config = dict(
    bias='none',
    parallel_block=False,
    init_std_qkv=0.0229,
    init_std_up=0.0229,
)
Each number is 50 + 15 x the weight over the matrix's rms, rounded and kept within 0 to 99. Layers, rows and columns count from 0.

# layer 5 attention key, 96x192, rms 0.059, rows 0-72, columns 96-191
34 35 57 58 40 48 58 47 62 52 48 57 64 49 44 53 55 22 46 32 62 66 24 49 33 52 69 51 60 51 47 48 56 45 55 51 49 47 46 79 57 56 27 57 54 49 62 41 51 44 55 35 43 48 42 56 42 36 24 64 63 56 44 52 55 53 51 38 53 58 50 38 64 57 33 63 57 49 57 57 51 51 45 53 50 40 42 48 39 64 49 52 50 49 51 60
52 47 54 54 56 54 50 41 54 51 54 59 55 63 59 50 38 46 49 65 51 48 46 61 50 32 51 66 60 42 51 46 37 45 54 55 47 45 57 63 53 64 43 56 54 44 54 33 42 44 40 57 54 66 50 53 40 40 57 61 58 47 46 58 64 40 55 49 52 42 53 56 43 55 71 42 54 51 46 49 51 41 50 48 45 44 60 41 38 68 59 36 56 56 48 43
60 50 46 39 50 52 54 49 53 56 55 41 57 61 50 57 60 38 56 81 27 35 47 56 52 62 62 50 54 45 47 34 41 37 43 43 58 46 40 63 39 59 38 50 44 55 65 39 32 54 55 49 54 46 46 32 46 62 52 66 63 41 36 47 56 42 58 53 30 27 46 50 50 63 42 62 53 54 46 40 47 32 62 50 41 54 42 58 50 55 62 36 62 61 45 46
72 51 58 46 45 56 39 47 32 45 50 38 61 49 57 65 60 35 57 65 44 42 50 43 45 59 44 50 33 43 75 43 27 46 60 41 47 43 40 66 47 48 43 62 48 59 64 52 56 64 54 37 57 39 46 50 47 33 20 55 45 54 46 48 45 50 61 63 34 39 55 68 53 56 49 45 45 42 42 54 65 39 48 26 53 62 26 37 53 60 30 53 68 43 56 50
46 34 77 49 50 61 52 32 45 69 44 46 54 47 70 63 60 32 54 81 34 42 53 58 49 40 55 49 59 46 70 31 31 48 53 62 56 40 62 68 53 32 47 23 34 79 73 64 57 60 44 55 61 60 32 29 46 55 35 67 64 41 57 66 63 57 76 53 38 50 48 53 51 65 50 54 50 53 51 42 56 54 45 36 57 70 48 39 62 38 41 41 56 66 48 48
50 54 56 55 47 49 31 64 35 40 34 49 53 37 51 46 60 74 40 56 71 72 57 55 57 58 43 53 38 46 63 64 50 66 58 51 35 50 33 50 53 52 61 50 36 47 45 48 54 53 53 39 49 51 67 41 62 53 31 49 61 48 47 56 28 61 42 51 47 62 50 61 43 39 64 56 59 39 57 42 49 62 55 55 57 62 51 60 42 53 52 55 43 32 67 52
45 43 52 52 50 57 47 33 54 48 56 63 63 42 54 52 50 44 28 44 55 65 35 44 51 41 69 36 55 48 48 52 44 51 38 55 49 60 52 37 53 64 17 32 61 41 38 49 43 47 54 46 23 46 47 45 47 76 68 56 44 50 49 49 90 49 37 41 54 47 38 24 48 67 38 45 54 62 55 53 53 44 52 44 61 20 79 59 59 50 68 43 59 39 34 74
49 43 68 27 46 44 45 70 59 48 43 64 55 61 71 56 51 57 75 19 42 41 66 43 62 62 59 43 57 60 24 49 70 60 52 42 57 49 63 52 47 33 45 46 29 54 63 45 44 30 67 65 56 71 65 40 69 19 31 54 64 38 34 53 26 48 41 56 48 50 56 57 51 64 76 78 50 44 36 21 30 62 32 78 45 42 46 50 69 39 49 48 42 58 59 49
56 49 19 80 35 52 57 87 63 52 54 35 65 47 28 56 69 43 32 47 74 73 27 56 47 52 52 62 60 44 37 55 82 52 83 46 31 80 30 37 33 68 53 32 33 75 62 47 37 65 49 47 61 49 69 29 85 63 61 55 55 59 37 58 46 69 58 63 80 44 27 74 54 60 77 49 35 20 11 45 54 60 48 39 21 62 63 80 61 44 56 59 77 38 40 46
52 40 41 51 61 56 36 59 70 34 30 50 61 56 55 29 65 64 63 67 36 63 46 48 26 78 20 71 42 23 33 64 64 36 30 40 79 47 39 38 62 67 73 79 31 42 63 67 73 66 71 32 76 26 59 60 30 82 67 28 47 74 41 67 41 63 29 57 41 63 56 54 71 38 73 54 22 27 38 28 54 48 44 90 44 50 34 55 43 22 73 38 42 46 51 65
35 69 56 49 45 20 50 83 68 56 65 49 53 27 30 52 46 46 58 49 77 38 95 34 73 75 39 67 36 52 22 45 68 35 42 18 84 48 20 40 77 23 73 37 61 94 58 76 65 42 64 70 58 61 55 54 64 42 53 54 40 45 67 61 49 55 49 27 90 10 19 62 57 39 61 49 50 51 29 58 27 75 50 45 45 62 63 44 32 53 36 49 55 18 73 73
37 81 55 50 54 27 57 94 45 64 77 76 43 64 75 62 34 73 54 20 63 69 62 42 49 40 49 85 65 48 34 57 61 71 49 25 53 38 13 34 45 53 81 34 82 27 23 80 32 53 50 56 28 27 43 50 54 54 40 66 28 53 77 41 40 79 56 38 39 63 38 58 48 58 60 49 86 60 27 14 25 18 60 68 71 05 46 42 94 30 64 47 55 27 77 50
55 57 52 45 66 37 88 74 54 70 42 96 54 33 36 53 36 51 18 36 41 59 49 45 82 67 66 66 37 57 34 80 53 49 55 52 27 49 53 47 54 35 69 55 39 52 55 46 47 43 58 76 49 72 55 48 72 31 66 37 61 15 60 32 73 56 91 48 54 52 36 45 34 55 48 68 24 40 48 45 44 60 31 39 39 57 45 59 62 26 24 09 37 34 54 46
73 61 43 43 53 45 15 69 31 60 78 91 23 55 58 41 55 63 30 50 54 54 55 54 90 48 59 99 48 55 34 54 86 56 41 30 52 43 05 55 22 71 20 08 32 58 42 35 90 61 35 80 46 64 53 44 54 65 46 31 52 43 40 46 06 42 61 43 77 56 63 63 58 57 70 52 43 60 29 44 75 63 77 31 72 36 02 51 73 64 32 58 09 32 32 50
39 99 60 66 52 70 48 42 26 41 67 41 51 53 40 40 55 62 43 48 26 26 73 46 47 55 61 25 52 46 49 21 38 24 43 86 39 56 82 12 08 52 49 46 49 55 23 75 48 72 44 26 49 48 42 47 53 38 65 06 42 13 70 34 49 52 44 55 34 27 61 05 28 28 46 56 59 63 43 75 74 51 51 64 53 56 22 37 55 51 36 30 44 63 59 46
28 85 18 39 38 55 69 73 82 53 49 46 78 46 46 81 37 44 57 28 37 58 35 40 72 30 49 99 67 28 37 29 24 49 59 47 87 46 53 46 69 55 81 65 30 40 50 31 53 37 67 42 66 51 63 46 56 36 36 33 51 62 55 78 31 70 61 33 47 40 33 79 71 26 51 49 42 47 26 60 48 49 37 35 61 00 19 61 41 91 80 64 85 70 55 42
49 48 42 48 56 44 56 48 54 52 53 57 53 36 53 44 48 41 54 65 56 52 55 51 62 53 52 64 56 48 44 44 48 48 53 53 60 47 51 36 65 33 45 45 65 55 55 48 55 59 50 44 57 55 64 41 51 51 46 52 58 43 57 46 64 54 51 59 41 52 37 54 44 58 48 52 50 46 52 47 61 53 72 57 36 60 43 68 61 53 46 52 44 64 51 57
71 52 41 50 45 68 44 52 43 41 59 60 60 51 43 54 40 55 43 36 49 38 58 51 61 68 56 52 34 52 48 54 44 59 40 40 58 63 39 39 47 59 66 48 53 43 50 59 64 50 63 49 54 45 50 40 47 44 42 38 36 68 55 36 42 31 51 42 61 54 36 55 35 46 67 47 55 33 49 60 45 43 61 56 44 59 60 58 51 45 51 57 63 43 56 61
58 63 48 41 52 63 37 47 48 50 53 54 62 49 40 52 52 73 64 70 52 46 48 48 66 62 48 66 34 43 65 64 34 72 50 57 56 49 61 46 65 58 54 58 60 46 46 58 63 41 52 45 40 56 50 43 63 48 44 38 39 56 57 45 31 40 53 43 50 61 51 55 35 48 67 54 51 28 39 58 46 66 58 48 55 48 56 46 52 40 50 52 53 50 58 56
41 35 53 57 49 54 64 35 37 30 48 50 71 40 52 48 40 62 40 37 58 63 62 47 47 76 45 46 52 57 41 61 52 47 46 38 42 48 36 37 58 56 54 51 51 46 31 54 46 58 60 59 51 58 60 62 58 49 30 52 47 75 54 36 45 55 39 39 71 61 48 59 43 24 45 66 70 35 45 41 49 58 55 60 59 51 52 49 50 59 53 53 39 39 50 29
66 54 49 53 60 45 38 48 51 54 50 40 53 60 68 60 43 46 52 54 39 45 49 50 29 67 32 49 50 35 68 46 44 55 55 44 49 55 44 39 47 48 56 34 70 49 63 56 57 48 47 41 62 32 53 66 41 52 26 53 62 58 41 46 30 60 51 47 38 56 50 54 36 39 59 51 67 34 48 74 41 49 71 52 44 69 40 51 34 39 47 48 46 48 64 44
46 58 36 45 62 66 57 39 50 63 50 52 49 55 52 31 54 75 72 29 46 50 34 55 59 69 43 52 48 55 33 71 64 62 37 51 33 42 49 42 43 59 39 44 61 26 37 66 50 47 44 52 47 45 57 59 57 47 65 53 40 56 52 45 41 43 29 44 63 79 44 33 45 38 57 48 56 51 52 46 44 29 62 47 59 45 72 43 55 43 51 47 46 40 61 64
53 47 59 41 57 41 46 48 55 58 67 69 53 41 29 61 69 46 49 67 50 40 51 28 49 50 46 43 66 37 63 57 38 39 49 52 39 57 65 50 38 30 35 30 68 65 43 67 29 49 42 54 60 52 48 50 40 55 39 53 45 54 63 39 67 59 77 44 41 63 34 28 46 41 29 43 56 72 62 55 47 63 66 42 52 38 43 29 44 55 42 46 39 43 55 73
46 59 41 63 46 42 67 52 44 52 43 64 41 70 59 44 56 62 40 75 38 46 65 56 63 53 62 36 36 65 83 36 31 51 33 66 55 59 54 61 39 36 36 18 65 74 54 54 52 61 56 45 14 30 53 45 83 55 18 51 45 53 45 44 57 57 37 43 42 61 53 27 36 59 37 42 55 57 64 54 58 28 48 43 59 23 40 41 43 49 41 39 47 60 45 46
41 54 43 55 47 53 51 49 56 74 50 39 66 66 26 74 41 39 50 48 51 18 71 51 52 61 66 62 61 44 46 65 66 51 41 25 03 46 41 34 69 36 41 35 53 62 21 37 63 34 34 43 62 48 33 19 59 57 65 67 32 68 44 63 75 71 47 34 72 45 32 26 47 57 62 45 64 58 34 36 30 48 75 42 39 57 40 62 57 33 47 59 46 18 81 66
68 56 47 47 62 39 52 57 29 69 59 21 62 26 65 47 44 47 63 27 76 30 50 71 72 59 59 52 46 63 78 49 92 36 81 66 88 49 64 51 89 42 69 53 39 62 57 37 55 29 54 45 41 63 44 40 64 34 64 67 61 27 61 64 41 58 55 54 55 83 58 58 59 43 59 71 62 22 68 58 41 06 60 78 35 67 18 54 53 47 43 88 31 16 61 37
53 45 75 46 63 24 42 84 83 57 52 79 75 55 75 47 65 47 84 58 69 47 31 50 53 47 40 57 44 77 16 38 20 36 14 36 30 62 88 61 46 40 19 79 59 60 52 28 62 38 37 38 48 66 47 42 93 45 46 63 63 36 69 69 62 43 23 43 37 78 70 52 50 44 43 49 30 55 74 36 80 11 63 60 53 52 56 67 18 17 34 43 43 44 33 55
52 50 87 62 87 47 56 54 77 44 29 44 37 36 42 46 59 65 63 35 49 63 53 40 37 69 38 83 58 62 26 96 23 32 56 46 42 63 61 29 53 20 61 80 26 39 62 26 44 52 38 44 22 83 42 58 51 20 51 38 22 69 65 75 36 33 33 13 47 78 50 92 63 46 33 82 58 38 88 51 61 59 29 77 36 83 42 17 58 50 35 27 49 66 61 54
60 66 52 43 52 69 50 31 16 67 76 83 47 78 59 27 16 78 53 24 61 33 50 53 56 57 42 38 50 44 44 89 58 52 47 49 64 52 05 49 00 60 31 94 56 14 32 56 48 48 48 56 70 58 77 44 72 43 59 36 80 71 77 46 43 51 29 48 40 24 61 49 34 56 71 52 59 78 71 26 29 39 57 78 69 51 66 61 13 72 65 47 65 23 62 61
42 43 67 36 68 46 27 60 65 00 51 67 17 59 58 33 71 65 65 40 26 47 51 31 32 76 73 18 45 46 63 71 34 64 52 49 56 62 48 23 45 62 59 38 50 03 65 53 24 60 32 58 47 58 65 29 79 43 34 42 56 32 67 68 24 26 39 77 42 38 31 54 48 12 41 58 44 43 36 51 95 40 39 62 63 73 03 41 55 46 47 60 33 77 44 32
38 78 49 31 52 19 53 30 65 43 45 28 02 52 56 35 44 65 68 60 39 52 38 55 42 47 70 41 66 54 34 56 81 62 62 70 49 55 41 87 50 72 77 25 40 31 47 62 36 24 67 23 95 35 49 41 45 45 54 66 36 37 58 47 38 78 73 68 79 46 17 05 26 29 43 30 77 15 33 50 51 69 00 36 49 32 38 70 57 77 34 89 75 58 61 59
67 60 52 76 33 21 34 63 55 84 37 44 52 55 66 62 23 23 64 25 52 63 57 91 71 63 66 44 35 84 81 45 43 45 54 62 75 42 74 43 61 37 41 76 54 26 69 73 34 67 13 50 53 78 43 00 63 51 44 53 35 39 47 33 51 47 62 20 45 49 23 19 42 63 63 33 75 47 56 63 36 33 52 63 30 80 81 36 60 53 60 51 45 40 65 85
37 40 81 47 62 62 48 33 47 31 64 58 19 52 60 57 53 40 32 19 53 65 49 46 43 65 53 76 62 22 38 28 44 44 47 51 20 72 48 46 47 60 39 45 68 46 68 63 42 50 55 53 26 45 34 62 43 45 73 57 33 60 44 48 39 52 46 49 49 38 37 40 31 47 43 49 57 41 53 23 58 57 48 64 56 56 49 36 53 84 27 69 60 42 42 61
45 63 53 53 30 55 62 34 38 51 30 62 55 57 55 53 50 53 43 63 42 54 52 49 57 52 44 32 37 56 43 52 59 45 42 48 57 61 59 43 59 62 48 33 45 55 43 36 58 33 54 52 75 47 60 51 40 34 43 43 47 35 37 46 51 48 69 84 39 56 54 62 40 46 50 22 45 44 42 46 61 37 56 49 55 37 60 55 61 38 35 37 58 44 46 51
50 48 53 57 69 49 71 68 45 52 46 33 48 54 71 40 51 65 59 80 40 66 31 56 42 50 34 57 32 57 56 35 54 59 39 26 49 65 25 38 45 38 48 58 30 70 45 72 57 46 39 29 41 51 86 43 41 62 30 37 49 57 53 39 64 46 12 63 39 37 52 42 46 53 71 46 48 48 55 23 54 53 36 38 31 70 47 60 55 83 54 52 32 51 48 46
54 46 39 54 84 51 70 67 69 39 44 60 40 55 59 59 21 63 71 42 46 44 51 53 44 30 38 64 31 58 47 50 22 44 52 41 53 49 32 69 30 51 33 41 39 52 41 59 39 63 22 47 38 84 66 59 33 30 08 35 41 32 66 36 64 40 52 46 48 58 48 39 35 65 60 41 54 67 55 46 46 66 56 59 33 67 56 61 32 31 46 50 46 28 41 53
39 37 51 42 42 50 73 33 60 54 60 63 56 58 64 83 30 56 55 76 43 42 49 38 51 75 30 41 37 41 73 63 42 43 54 36 47 23 62 61 51 50 41 41 55 69 29 37 36 12 29 44 75 65 72 80 31 31 48 37 40 51 76 54 64 33 71 51 46 58 38 18 53 57 52 26 36 74 42 29 47 51 61 46 43 48 55 62 56 53 57 74 66 52 33 38
24 56 31 51 36 49 59 83 76 59 73 52 58 52 35 50 87 59 43 84 63 67 65 62 60 68 17 33 29 46 63 49 62 58 29 68 58 66 50 57 63 54 78 62 36 65 50 59 55 44 54 49 60 41 49 42 86 33 68 40 57 44 57 18 48 37 44 64 59 80 26 40 81 27 61 53 61 39 58 70 36 69 60 41 48 20 22 54 51 83 39 57 42 51 55 16
39 35 39 45 76 32 44 39 60 58 71 48 37 43 25 38 64 38 45 39 54 30 60 43 45 64 57 62 46 40 25 36 26 61 68 70 42 42 53 38 52 57 57 51 53 55 73 53 79 46 15 46 58 69 42 76 60 93 78 52 36 61 50 71 32 43 46 55 63 32 45 43 49 41 66 74 49 36 35 37 41 43 39 36 41 54 50 32 52 83 56 55 57 37 47 11
85 74 48 28 39 52 56 73 37 75 26 61 50 61 42 44 52 36 52 51 48 95 56 40 44 33 53 58 56 76 46 53 48 55 46 39 91 82 65 59 27 43 42 62 61 70 38 38 54 48 17 27 55 46 52 40 76 60 60 43 55 42 35 37 63 55 57 33 34 57 45 63 39 24 47 42 52 55 64 49 40 56 85 22 54 42 68 43 40 50 26 24 24 29 86 44
39 34 56 69 63 27 43 72 37 55 48 31 67 49 65 47 25 52 57 50 69 45 53 66 50 60 39 57 59 47 40 51 42 64 27 44 44 98 45 54 60 45 60 61 65 38 72 57 60 47 61 62 50 46 42 54 58 74 32 50 83 60 41 29 47 60 24 66 58 40 60 37 68 33 49 59 40 45 48 69 31 56 36 57 61 61 51 37 52 33 36 33 67 72 41 44
33 60 43 57 59 58 55 44 36 40 42 40 63 52 56 39 42 50 68 65 47 27 35 60 24 45 62 43 46 51 35 42 44 61 46 38 41 50 62 59 68 68 28 58 32 43 63 37 49 67 19 64 34 35 59 52 70 39 39 38 39 52 33 45 28 56 19 60 66 70 45 52 64 30 51 36 27 42 31 50 24 59 48 57 30 39 62 45 67 39 70 57 64 64 38 27
62 42 70 75 35 56 47 32 42 38 05 40 51 68 50 64 44 53 57 47 44 65 57 35 58 37 69 60 60 55 80 72 48 37 43 65 39 57 70 46 70 48 60 55 39 46 61 22 51 44 70 42 69 37 71 52 43 58 55 34 82 54 66 45 55 57 80 40 54 17 65 47 60 73 56 44 36 58 42 54 48 64 46 31 69 65 58 42 66 40 26 56 66 65 69 46
73 40 30 54 37 36 52 44 60 58 54 29 59 54 36 27 52 72 67 59 26 38 70 37 72 42 36 50 35 48 55 61 62 66 55 61 35 17 49 49 38 50 31 51 72 31 55 32 71 66 50 71 33 47 41 55 78 50 34 50 65 40 93 35 48 66 49 39 46 59 60 55 47 65 31 59 50 61 36 56 54 58 38 38 36 60 51 42 65 95 45 44 34 45 46 49
48 58 28 26 35 55 44 13 34 33 65 63 55 52 35 41 51 27 36 23 13 64 39 42 70 65 35 42 65 22 44 65 50 16 62 54 55 15 63 58 77 33 26 29 49 39 48 33 64 34 58 41 72 36 35 67 43 57 59 69 42 57 28 55 99 31 62 59 60 63 27 72 24 45 52 54 31 39 45 58 62 52 52 50 70 35 84 53 31 24 48 56 44 93 53 47
44 56 75 57 69 59 46 50 47 23 44 69 62 47 77 45 68 47 47 48 58 49 27 67 70 78 50 43 50 70 50 45 34 57 79 64 28 33 65 77 57 41 62 33 44 43 41 59 14 62 51 63 34 33 65 37 48 35 27 42 55 66 47 48 32 69 67 44 81 34 42 57 33 60 13 54 46 19 49 56 51 45 59 64 51 33 74 66 47 28 38 78 61 25 49 36
78 59 39 82 71 51 38 66 26 74 71 31 47 54 51 85 55 73 38 63 61 44 41 56 37 41 46 46 45 53 30 63 29 69 46 61 25 60 35 41 62 87 26 41 25 59 67 52 40 39 32 63 38 43 63 36 62 51 53 51 61 53 58 58 46 53 57 68 59 58 41 59 11 41 26 69 37 54 90 27 62 48 47 58 27 50 69 66 64 51 48 32 46 65 39 72
56 41 48 66 62 31 57 62 58 31 54 30 54 55 53 48 49 48 30 56 79 57 74 87 63 32 40 56 75 63 43 61 73 69 49 44 34 70 26 27 74 67 32 58 67 53 49 71 52 52 20 32 42 45 56 30 50 84 25 56 31 34 68 55 60 51 32 19 69 36 50 51 38 45 60 57 69 30 56 63 39 66 67 72 53 60 32 43 55 79 54 77 36 26 62 33
33 48 54 35 63 56 39 29 41 51 46 50 53 46 46 51 58 48 56 52 46 49 43 49 62 52 48 37 62 28 41 61 56 49 51 69 34 51 55 64 54 48 62 38 47 46 56 48 42 61 58 56 39 61 38 47 62 45 37 37 61 44 44 47 58 68 47 64 49 44 49 50 61 55 32 44 47 45 42 39 58 68 68 43 36 53 74 55 57 47 58 55 54 40 52 56
56 51 44 59 53 57 42 54 60 56 29 56 58 50 61 40 64 53 56 59 43 58 34 47 53 30 58 42 33 72 66 50 46 64 60 62 74 46 40 48 36 47 36 60 48 59 36 48 51 49 40 60 55 59 47 45 50 45 35 51 57 37 69 36 63 57 56 53 54 47 49 55 75 66 65 58 31 56 43 40 51 70 38 50 35 36 28 53 41 33 60 68 35 53 48 51
68 75 51 47 43 40 52 73 32 54 45 42 61 39 51 63 83 60 50 28 23 51 60 47 35 54 48 48 81 53 55 54 53 71 61 70 64 34 78 54 67 21 52 35 56 48 66 66 49 46 57 51 75 34 43 39 51 45 51 50 54 46 36 43 55 56 58 54 44 51 32 53 74 43 52 62 49 51 49 64 49 42 23 45 41 39 76 46 34 40 62 51 36 58 52 61
67 43 70 51 72 66 73 20 39 48 35 58 52 48 40 61 31 67 61 46 24 39 21 62 69 64 45 52 56 41 60 57 59 19 40 53 75 22 76 51 69 26 49 61 38 41 47 33 39 46 85 45 75 46 47 33 38 39 77 52 30 65 54 42 39 61 61 34 32 55 45 65 42 74 33 42 50 48 61 66 42 64 56 29 47 69 66 54 58 53 37 98 66 64 49 48
32 64 44 53 51 43 34 56 33 35 35 39 53 50 53 66 60 66 71 58 55 42 63 58 39 71 50 61 61 40 26 43 44 31 49 45 44 48 57 55 57 44 42 59 54 64 47 63 61 62 29 70 58 44 56 54 49 35 58 50 47 47 39 42 42 57 42 36 46 50 33 22 54 54 48 75 65 50 36 71 14 63 45 66 42 68 53 32 43 42 78 76 33 69 43 42
38 10 72 23 46 44 37 37 79 54 76 43 40 43 45 68 54 54 50 34 73 43 41 44 40 53 75 41 77 38 26 26 63 30 26 74 39 61 65 26 39 42 31 74 68 19 51 47 42 52 47 68 38 47 38 24 35 37 63 61 61 53 42 33 65 31 39 17 68 44 26 26 48 47 39 50 51 55 47 43 54 26 66 40 61 50 61 34 52 61 44 53 61 36 36 62
36 38 16 62 38 33 37 57 39 42 71 58 55 45 39 38 69 34 47 66 27 67 71 72 55 81 61 42 56 31 70 35 52 48 62 45 58 69 11 48 36 69 46 49 54 74 58 74 34 35 31 40 52 62 59 68 67 32 55 47 53 55 57 38 40 39 21 50 68 39 71 49 38 51 63 57 63 50 57 46 75 46 58 62 43 57 36 56 58 60 56 54 39 54 56 39
22 35 50 44 64 36 44 38 31 70 20 69 81 69 50 42 33 50 43 75 32 49 59 37 74 80 44 47 61 64 34 64 39 87 63 26 43 34 28 34 08 43 61 39 61 69 42 36 39 46 67 46 60 62 48 43 53 35 58 45 63 45 38 41 44 41 62 49 29 66 78 46 54 65 44 62 50 40 46 50 55 35 51 61 38 27 37 58 42 52 56 61 49 38 54 69
55 64 64 67 72 33 60 73 47 38 65 54 68 26 19 60 70 72 46 59 60 29 73 61 82 67 34 37 24 59 24 40 50 70 43 57 71 80 48 61 07 64 74 45 62 49 51 53 70 48 40 53 68 68 32 63 98 48 60 52 47 30 45 61 31 52 79 73 64 70 53 56 83 32 86 52 58 46 31 37 38 45 14 63 28 34 42 42 46 77 82 48 61 45 62 44
70 58 59 42 62 48 69 42 76 49 45 63 60 51 60 32 11 47 21 50 43 45 40 50 40 17 47 45 35 39 66 91 49 44 43 44 62 47 54 55 70 36 57 52 45 66 28 67 66 80 64 86 73 53 39 33 26 63 37 51 39 70 62 64 72 61 69 65 36 46 55 57 50 84 19 39 57 39 52 59 75 65 53 49 38 61 50 51 63 26 34 43 28 69 33 70
47 31 34 28 37 56 37 32 37 58 56 80 58 55 26 09 55 22 35 72 38 72 47 42 71 47 54 35 49 70 56 52 51 33 39 75 43 32 49 53 31 23 42 42 56 32 28 39 33 45 56 74 92 43 48 60 29 58 55 55 38 45 70 65 57 74 77 63 33 48 57 11 39 41 55 40 43 50 61 65 27 48 41 40 82 26 49 69 57 30 51 51 50 58 50 45
30 89 53 42 59 24 59 65 44 41 60 54 40 19 55 41 58 61 47 38 41 39 64 72 46 65 37 37 49 55 40 39 76 27 12 56 27 51 59 55 30 79 53 37 27 62 59 52 26 35 60 49 26 62 59 72 36 19 51 67 68 38 42 50 29 67 32 41 47 60 45 57 46 66 55 57 58 28 47 40 35 31 66 40 31 65 37 40 75 83 56 58 60 54 30 32
50 37 55 35 44 38 61 41 60 51 77 51 51 37 54 67 54 66 75 46 38 30 51 55 56 52 46 46 42 48 39 38 54 17 55 39 42 43 62 62 36 58 49 38 58 53 55 55 66 37 34 48 37 59 49 39 35 50 36 50 38 30 72 60 26 61 51 39 38 37 43 51 63 50 25 48 39 44 53 39 43 46 50 51 43 52 57 61 57 64 47 56 68 62 47 49
56 52 38 51 30 40 50 46 61 74 71 43 68 49 65 35 63 29 53 27 55 50 42 41 50 41 69 35 44 48 46 57 65 38 50 28 56 32 39 23 48 71 49 73 32 16 53 42 39 39 72 54 92 73 50 22 42 44 28 56 63 56 53 63 34 38 45 53 44 62 61 69 49 26 67 47 46 27 73 65 40 49 36 68 35 49 58 54 46 33 53 46 56 27 54 57
71 38 63 53 59 38 55 85 74 58 47 52 62 39 58 36 32 71 80 66 69 40 50 58 54 26 47 60 41 59 25 57 23 64 45 19 24 47 64 46 56 60 47 60 41 60 15 86 76 37 70 30 37 55 83 53 73 58 32 49 64 51 39 46 55 69 73 50 38 67 65 49 44 44 43 64 44 50 24 49 46 16 64 72 72 63 62 61 55 19 61 78 46 67 81 43
47 42 56 60 45 38 47 54 26 61 49 61 63 43 66 36 49 74 49 43 23 35 26 51 55 80 48 65 58 78 77 36 48 51 58 41 29 76 38 58 26 58 56 50 48 50 56 53 53 39 43 54 76 55 34 56 52 67 44 32 43 47 40 42 58 59 50 48 68 49 27 41 69 40 63 76 51 59 29 66 60 71 57 57 61 50 55 59 41 47 43 42 52 65 51 66
49 49 38 48 46 49 44 52 52 54 50 47 53 48 54 50 45 49 47 49 48 51 52 48 50 55 47 46 48 56 63 44 55 50 45 47 53 48 44 52 44 55 51 48 41 48 50 53 56 52 50 41 50 48 50 52 47 59 48 55 53 57 54 57 44 54 57 49 48 46 44 49 46 49 49 45 49 42 53 41 52 50 62 50 53 43 58 48 47 49 41 48 52 56 51 49
47 54 46 50 46 57 48 37 46 52 50 47 59 49 40 44 54 57 46 55 45 51 55 46 54 47 47 49 49 57 51 42 52 50 41 42 46 46 52 61 43 40 53 58 40 45 48 46 48 54 48 49 50 47 47 46 46 56 39 54 47 53 47 55 46 52 53 49 64 55 44 45 50 53 51 50 56 45 49 46 49 44 42 58 49 44 46 48 55 42 46 52 59 41 56 55
56 55 39 49 47 49 53 51 41 54 57 52 53 42 57 46 52 52 41 54 43 52 41 53 47 48 52 56 49 46 42 45 56 41 46 48 44 43 47 54 41 49 54 48 49 53 53 47 60 46 53 53 46 51 50 51 51 52 52 54 53 44 56 49 46 59 55 50 47 48 49 49 43 44 48 49 51 52 50 52 54 51 57 52 49 63 41 54 43 60 47 49 45 49 48 56
52 56 46 56 53 49 57 45 53 48 65 38 45 45 55 39 51 48 52 53 55 52 49 52 45 62 48 43 43 50 51 45 72 48 42 63 49 53 52 53 50 63 48 50 52 45 53 56 48 55 54 48 53 43 56 60 44 43 69 48 48 43 51 51 51 41 40 45 55 44 49 47 50 42 40 52 49 53 39 44 56 54 47 49 41 41 59 48 53 51 56 63 57 67 54 40
46 43 47 52 44 39 46 62 63 54 44 63 50 65 45 50 42 50 46 57 54 47 46 51 55 51 52 57 59 62 37 69 45 50 59 61 45 53 42 51 51 52 50 53 47 56 46 35 55 49 39 52 40 47 47 60 56 53 41 53 44 50 42 45 54 54 57 41 45 51 54 41 51 51 61 45 52 48 56 64 50 52 54 49 49 42 44 46 47 55 58 45 50 41 60 63
50 35 53 51 56 40 49 47 46 54 44 69 37 54 53 47 53 59 47 58 70 60 60 48 48 48 45 69 50 51 45 50 68 55 52 63 57 57 35 53 50 40 37 39 44 58 55 48 45 50 57 48 48 47 57 56 59 42 69 53 47 46 46 49 60 58 64 48 54 52 41 53 57 55 49 55 49 42 61 50 63 59 48 51 37 41 49 41 59 41 58 41 46 61 43 50
46 34 34 44 51 36 51 51 62 40 43 72 35 59 48 46 58 60 51 57 48 50 51 71 50 64 45 67 48 50 40 58 57 53 60 77 42 71 37 59 51 49 39 43 48 52 50 51 56 49 53 34 33 47 49 68 71 49 57 47 45 54 41 46 57 50 56 54 56 43 60 38 65 53 50 47 45 40 52 57 48 63 33 38 34 50 49 33 56 48 60 50 49 57 44 41
56 52 34 61 37 45 45 41 56 54 47 63 52 60 45 46 59 46 46 69 37 54 50 70 55 69 48 51 49 48 38 48 38 36 51 73 43 64 60 52 46 50 41 35 47 62 42 64 47 66 51 40 51 51 54 66 80 55 49 37 45 48 45 37 42 51 49 53 54 35 63 50 61 65 54 34 45 48 47 42 50 58 38 31 37 38 63 36 46 37 52 43 48 58 42 40
58 79 62 75 26 60 47 37 26 71 85 42 91 29 52 49 36 29 26 73 48 69 34 36 39 51 64 29 59 58 46 44 17 33 32 43 09 28 87 28 52 87 43 54 62 53 27 79 52 75 48 49 97 69 48 29 17 71 49 30 49 44 62 21 19 43 46 35 37 41 43 66 39 52 46 46 45 74 31 20 41 38 59 36 54 47 84 52 46 45 33 41 53 67 36 69